Part of a small language model's weights.
Size: 2 heads of 64, MLP 512 tanh GELU, vocabulary 2048.
Architecture: LayerNorm before each block, rotary positions, no biases in attention or MLP, untied embeddings, attention and MLP in parallel.
Training: a variant of SOAP for these matrices, 192M tokens, 5854 steps.
Each number is 128 + 32 x the weight over its row's rms, rounded and kept within 0 to 255. Layers, rows and columns count from 0. Numbers have three digits each. The size before them is the row's rms in percent of the matrix's.

# up: layer 2 MLP up, 512x128, rms 0.226, rows 93-139, columns 64-127
# down: layer 2 MLP down (transposed), 512x128, rms 0.188, rows 93-138, columns 64-127
up93 102:140055081145197169102114121129151162131142158214139158082087164092096163071129097097101109059146139125141108151115127080170132154133116118107123104064135145197168157166111124088120160143120082
down93 096:083129158141116147161118100118111083119159099031099129155190087107108109161113161130131167170149125134124139193121185124127133130177116055065079163141162136099045120129116114120150150097124176
up94 111:118125144092134117159187144103192148127119088140108140065160130053130087136153182142116182173132077202127120079144079165131129125153140131113179133076224164133121110153148158140118108172151155
down94 109:137147157087118116136165154095245126112106070081141111115178165062165075172134143111088168151178101120153091059105087151116134140101158140098151134130151135128116116133173128133179111151146112
up95 074:174138163105114125125141114129149168150169171158105131108084104121122108098136185076088103066116078188116090123165088158147044159108110137088141164168106131080171059119049121122166142134144131
down95 085:100127139189131131163139097112131112104115171105178153086085136153130108115150143070139127081061155123117131080163205125152119187171092095069139152150124119116155157106111113127107125126173117
up96 115:093177125167101176122090190103099102185134117125141114093168146088121084114132186145098092157110103153222136126150075159120158126089060132186154131092123143096157123089160137190088174093058188
down96 113:103141160150136158165141165094067040176117158189123110132154144150131141129098093134132141129110097157156136148121067110130113119166163095117117121118155069148152131093154108129139185064144137
up97 098:138116149230091109122189073173214112155139094136124147134152103128070111156107148105132085157132114114164131099154116173130129148092151103146055090140124144107143130131176088036133204137097146
down97 098:116102149147136149125165150133141124105075115107189122142117143075111081080105129094117108094087141115135145138115149088061088158144075093113071138124118105092151056112157084149160133108087157
up98 081:109074148117113134106136129136148130167131070141124152128087110108141172124110125173139080110107141159097114162149088132133170100219096144091089116150091120108056105134172139110120073117138061
down98 108:186065144063147179118142154102150159155082106146109170090142106109131117093131154156179140140137124149140161221127134142109138145222105139126109167111136169082088084141196153210152075127176170
up99 107:070130120100178127103131099095116154167157126178111064110127094091135142071107104045155144105127102182123192125102112111069108177194172154165132112130118166129105121169069164122106082130104037
down99 109:153131152135152120110140073167065129122092208167148102091129191185162148123079075097089173179151145098148179141124090147132171143109146135141157154169144132114083213129135156154102170066177122
up100 078:102137089100128122155115077116114176149134159131143132106109153133111168085156082108157130053089105193126108110133161112125173117132180148151158123164126109120107158164100145214118090123195093
down100 089:166159184163132202092137102145150120112174149090131105113113112134191079131168085073161171156087137104125159168121123172124104108139119140133123189156138073205124101139119120119141151168110203
up101 092:226157133132093115119181068123116136140113149129149143142087200068140100165130122141163134122163119065146086161119073144112156065159136160142096133116127099160170136211088163148138087111149110
down101 087:170150129143121109131149037163112143137127085085162104159168151179135079132096117092121134101139110165131167177125099100124162053141060144188113134114126123141113113137165112146129066134149170
up102 100:090169167051178151123092128119161168083159134134134165159072107064152125111114147082159144137101118112113133115114143076061179082190144101181114078116071142135076129105096131168155128039119132
down102 085:098071178090093046112113076099147137193142053169110105087122137133092135133099114072095134116131145105115076090171153127142114149117142118132079173132103158145141132106145150123117097101098144
up103 070:175069076136223188147171123176174153103159132208075168179147164110132129172130153157134133154149103172167083113164113172138113116105123081189120111124115115117139145170160092123098129144103108
down103 088:157052110134153151141158142179151069099139079125116193185144124146125110140166086102155094120089104120152177121085180154124121078150085087146083149164112033149115159121120120149145118103047158
up104 094:036138120098157167133156082153107112119127121142138078106162094201098191128078107087167148161084164100182166158153175158108201093121132153123111149181082123090112098116143091170107133080168110
down104 099:081089131118148082059110103114132121104127102106106143124157148160126079095065101093064209120139134119162162125119138111116133129092114140139199125134105175102125123142065077045151183138128123
up105 105:130128129146159145152152159113133193115112071160159177129102140147054098067103102136167166109116113177092130126077171146094151103109140148100160121117139126039155093176126088168131092134087119
down105 091:135109109135132134097093081145144106104140081126187146174162150142152160109052089062115181133073122087173124120114087156147031165114113145193165135109092070173090072129140109188118106121136122
up106 114:058131191121122134152071152122147150199127056185166115149197116131091153126130184103137121156148096157148210112121155162163075123125095195135121160151162148107118158123176093114110137137108132
down106 121:084060198109135103126111222116068102116143065146145105130121108174062125104114159129153113146178156182163163075127154072159108151116140110137102176127118110122098149139151071108173129136210118
up107 108:123146136113087108113062177185121119136097126141107163154149160098160075171127104156187101166133149145090125130163092109092136113090112156130145137130124147156043130118137081146133138138100077
down107 098:115167112157152116145084131125052114084113111158203175166101122098141065117137149094183123172155174127128148105184199156102113128110095111133154127079098154148082125056180101102140114176115094
up108 094:112054145118147135086154167070128111170117098167103083155106098203120146175067108101132160147131103094115150119133098115103142131077103132101201118133144118129092147130174087052109173129137084
down108 098:099108146150081078142062088133084137111109113107139158079074140121083092148071112117095128135148105127109132109127139084129098156164177132147087120151140145175116129126098141195192080181113079
up109 100:138096134157054066113109119122123105102140143116105083157111154149135117172116112151089096120211114170133122121194119177102083166096115116173160149109110171145182121121121144080150182106173168
down109 106:134085147138097125128105126160112140174095112147128141143127118120124083089178094075162101130066127115086164017127125183116149181181196125112082114118153130123104111087085069105125122132120133
up110 075:104099118103168147119149139166191147133107145089126166120134247074137064092097129111088097113108128072135065061120118133101162127102115092098112136122137092131102109144141163188135131138121092
down110 068:141137149125147082136141068126112178168170111062164136142120150114139092097084095102122140136171124088149108071139168151070204182115136127084138195112111126160114115170191107158123140165137120
up111 086:111146187086057142089158077087087114200128122105113141118138066111075123164080153135181156157141154098132103119188146139126177092135113168134125142154119126077134138141147122133048119104162198
down111 086:163102155086124069177144091093082142134074143105121157095127172130095142118072144112110140143150150109124176146114163125147104145098118114089163149148170074168079154168080138114045091088103126
up112 106:125173138116122050177117164096155069172090061182123083132148090109143164131151178131162136152173136180149140134105125126184149169140147106133150111075158160151117162217143105159091151119143149
down112 089:091115138075130081173093120112137131156159101105181132142131107149086082102146096177076177174123195127128082096136138088152164111127072126142144167111148091116105135096155095078131143122111150
up113 101:124112142148153187115118095158135175087110135057128089086107133066143095096185108124138136076058141121134086140117096116121151100109100116106108123144166147075079096168101129213136127136127161
down113 110:162179069135118137155192218068078159106198145085100117099184134142167161158190144170136140098131140079053161114164111160115123094134129143151059121124088139178156090100135158130113111082186104
up114 107:122091145119123099103123139066130125158110100100153184075150081171085175109053121147172137111211119116125194170140114156129144160138106150117097121098092168174115142120145138130143115168171150
down114 106:120152137137120144127112077015125128149105127101132173127147124146136139131120090185136127123140093144133148124158135131146089160130099157125120107105143140138130159083098148080143029155101187
up115 090:108107089113164174149097116125147112178110101142150129122095127131114142090115117050125168122068105131089141124179114089095158109100115111120091109122142146057084060098100152118178088087128117
down115 089:191107124096146143114130110152171147143118106164096183118127116161094196201107115120198058175051136065050118129128173095120102117149148113163129147164119126123118095139155083110177119090129114
up116 071:101141122109174156085139120120202114187147119155073172131106129098158072124087123074135132150039106120172080149149068154122108153174125138131118104092124206142094138154126142105154147088110069
down116 090:123152145138128149122047138079092109126134140128095145173104071097126099093134110045164128124067069170147137137170114168138168161160140094155072106130131138131106174124113098103171169108167110
up117 097:127100150165065145146133118133110153117140123162138149149088142072076143104089117164082125133106186085136115119083152187111186123160074145073153134132128099088040096108113106152138106152157129
down117 097:094136189106161119166106110175120132159089131085133134123118146136105113136145081118143110080176058172162121074102172103095129105096147080194123081132144152110118122124090116125155147100107120
up118 073:038112115131133112135088106132124121166139102112174094059154151187121132076187111092143149135148140194134095124116136121099167130141107157154173164174128192113119148147049128153130106088113107
down118 081:174084067059085187115108123127161133178136093057125135085112130114125137103150104150087130155161185170162140159125145102088134109150081086125128162162094148118111139103115138113154149139138168
up119 094:110121128128163106124080124133132129131151108148145125159137160101100159106141145136104034070102109177138121109108073163157152112162109122149099184126118118157179118107131114088082165096085098
down119 101:136135120107136118135150087133157172150106108210144135136119156128107176144103104171086115057147092174150146154147117128093108070198118061161170123105099091167140097118143078171098122062145130
up120 100:138187120169164088094124079118097164179160094148162158108161133104110192173115096145098144159171136121203106161077094183142112143073192148149110126182127061097163139146118176177113111185093136
down120 103:167118114102123121120150074117019181111235097135178130202151161139128200119088124132110137148151196062170072121101129142115114187105173115134105135104142167092099125159115132158085132156121153
up121 102:097127144204102119093082138120182085099127153068159082172108176081143119154123108148125075107196128075129128103104126120138117131172139138163082158116102123090098130086126098181165134185208145
down121 119:104171147114142111144115204183099104086114093107089166118067194134131118135155061113101119084129139171111149173158098111149150143061151175118153053114153178127169096162114168097132162086119149
up122 111:086133137133180140149170127158077068136163082188130160080160097145147161099109131108127117136124153135170129180132142139123128107150102169111121165179144127098097128202113084110156153080241139
down122 082:126104130142176100176124108168131090153142141118172152185083121168160124158082170155072132163132193149136189117148108084094097145195138115139174172149084144176121118112162119080187140142133161
up123 094:135150141136137133133122081107158122213133045156117121064180037146131081172152191127127129116132117133168154166133151128112131156131128131157092169120148178135123118055165132127144140093106108
down123 101:136146116156150071106163083047064134122097194149106145112160104111111107158060096147104139095151141163103128110117075158152202090118148149140113104083122088129114152094115135140131184133138096
up124 133:114143146097117120152151165106169175099143115121111106107121113092196140175154150090110152145060151096084147123105146094123150119119131200091084082130101151149123117135116075131165157183152172
down124 103:098090160135162077137146131115093199127111083117153135118075059098177168118103123109069156159132161103204138127155127044138114161129071176087116092106051090151088131116128137147131167155143173
up125 115:115127145118075120113182144159090095097153110082092118154168129191099167142112079124062140106129083090160046115112160142149150156143112078155116112145096069185112142109130102145045134119148107
down125 098:130087162154096133108094133157107155140136123133089164159098112090130144087074128095169133096138163110178144120113051131177100185130113161125129108140194159111122073093102097120133094108086123
up126 071:062143116138138155123178081138138177128105100141104149099144113118085163109070064104139127122113083114157135152074144092097174127179153176151129159055148136109082092139107164154084126118114128
down126 085:097135133174134105149116062152192150176233101175079170071136131122091129144106125130121106165112067125176098150126190114111075137143114097150139128143144147138140137159084143112145136178130077
up127 104:111127129147131174174176081121145094201146139140107080174118125152093138148039076052107096140127085092172096130144097122079152145177117185133093175122104172106154147104149164101142150150159110
down127 105:078136170162104114136162100178155155174147100170115116122107100176104179171082112073140141122150068070040103097161107125098135078148104128178139185084093145135153148096084122140128124154098190
up128 098:135143127085191118130157160144172201107115120138144096113099205117100135111070098099140133124102133096100129122144157109082150126196124126170130083109151118134134129165045158181137081125095070
down128 099:107128162153111097098186105136117150155117119199146139164072075123150151123174155137103131152118070120129103128149067144123176117113169103137089176138105155172123140199151144144172144077115145
up129 098:086085168155170174112083026073118083101118101203075120140201106157137143120143161149109158124154157142059158151120096143170122090144132150135052130084145126126117132089122111138107156139100140
down129 097:120145128197143163114121062088048066130137109103130128103141125080174116134135082108145114116110145113074130113138132130066113174200059123083111109094111073154141117103135177116119129123096144
up130 093:093147079154070138140211148097139100127132120141143127109201161049129125104168119086133144068071128154085122093124084133094103126116151079127125126164161132157159156171154094137127192064045131
down130 095:154146093109164103103090118187137113114111083144096156129147110137139127133095114243136127107104072124160140146128116094184167147161132134150165135148088113090113119144111136118150133163121160
up131 082:126155159131083198134116181092178134147157076143079149132152125153152177118065148131106172108099113120098104089182079089075135113188186075126145102153123122105115129126111183142113116086114082
down131 097:117173097114118172098078165150128169164134088135161122206158108143120102141129159181132132115097114163164137098099004120092136080127100097170111118164124099176080191130113090127137166107133153
up132 095:101149127120121133086104166058143087111163128066131123125063124085137115131152170137183163107115113136097140153141107140132092092114128186203100101076088161119187126109156095097161160083134112
down132 107:107199109117146192100083109082130112117141129095149173113096109113154150133122131172153146145044086130116114115160144151149059137131107158170094099110131145111125181097133158151103141087215116
up133 099:107176133137134171096048104116157172154084175171081163116113168090148110084132120085158166103099182115148154161133155090151124178128131125109166163084133152053129134090128137158142121170132175
down133 093:102113101158182095159107124119146122122199175145172188102122091106159116100125088121096137163146179079120139058168160121112146128099114106088115125093076111093153151055171169112099133194122131
up134 109:106119131174113131135150162143135136055184146142123083145093146117113128140123093157123163029120120112124127070131078165162094107160136133163165165104133105170116112098138135145180169166169039
down134 100:134126149119144117114117071197102088148130141125099110084118098126112063137167166186178164208085121012122110148146143109083127180104119109101130136137129110133102156078109124128152098072139184
up135 087:084184144135094136113126195121194156180146073127087154176164173090144089182096152121125119135133155067180106135098118157115092119162123098174105145179165143172149129122131161182159183210109109
down135 094:135148094156114112139100216101163118130137108169132115100100163166180132111125126135084153142135162148090119123156088123061108151111049121120124116121181161194130139158146163103118148211131157
up136 101:121131143063118136126081089169123155180139148111113089125060147145112149170125128124120139197118127098131138158182151099153160108141055129082176112169118085113086104163121184118145087103157136
down136 115:124147158146152144112132109114117116103111098185088145114174148146167119143105141115110130155206100092142147100189130162138107124136147107180121137094172185156121137134114174144188138138126119
up137 120:107167099119112115162121119128110141139139070141089101121143152119135151204109128159142024175169061140147083188115147222140111129130074166098122131141139153156194156159124098080150147172110132
down137 114:109109113126148086152151121117071116096166102129108170107112145144131153205159122179165109135203083159157135143118146102112119074134059163149130149138163188150105092126119103107137143137137155
up138 113:141128121124095100113159113099155053111136163146060163125100074159087121100087155108178210155146099084115145137110170132135118101088127078169160074136102072105127102109152110118120127131145133
down138 105:097164148104170194137093120154105123135148073131148095076118188110119131147139082067140053135155162121108073150156077089224144068173111165115101139136085095082137148145120127139095084128124110
up139 095:145133120171119111100119126101151161138115142128141117165156201126109090195171167119085081135108119112093138111083112112128153114105113094095128067184119102140164098116115157126232111153083170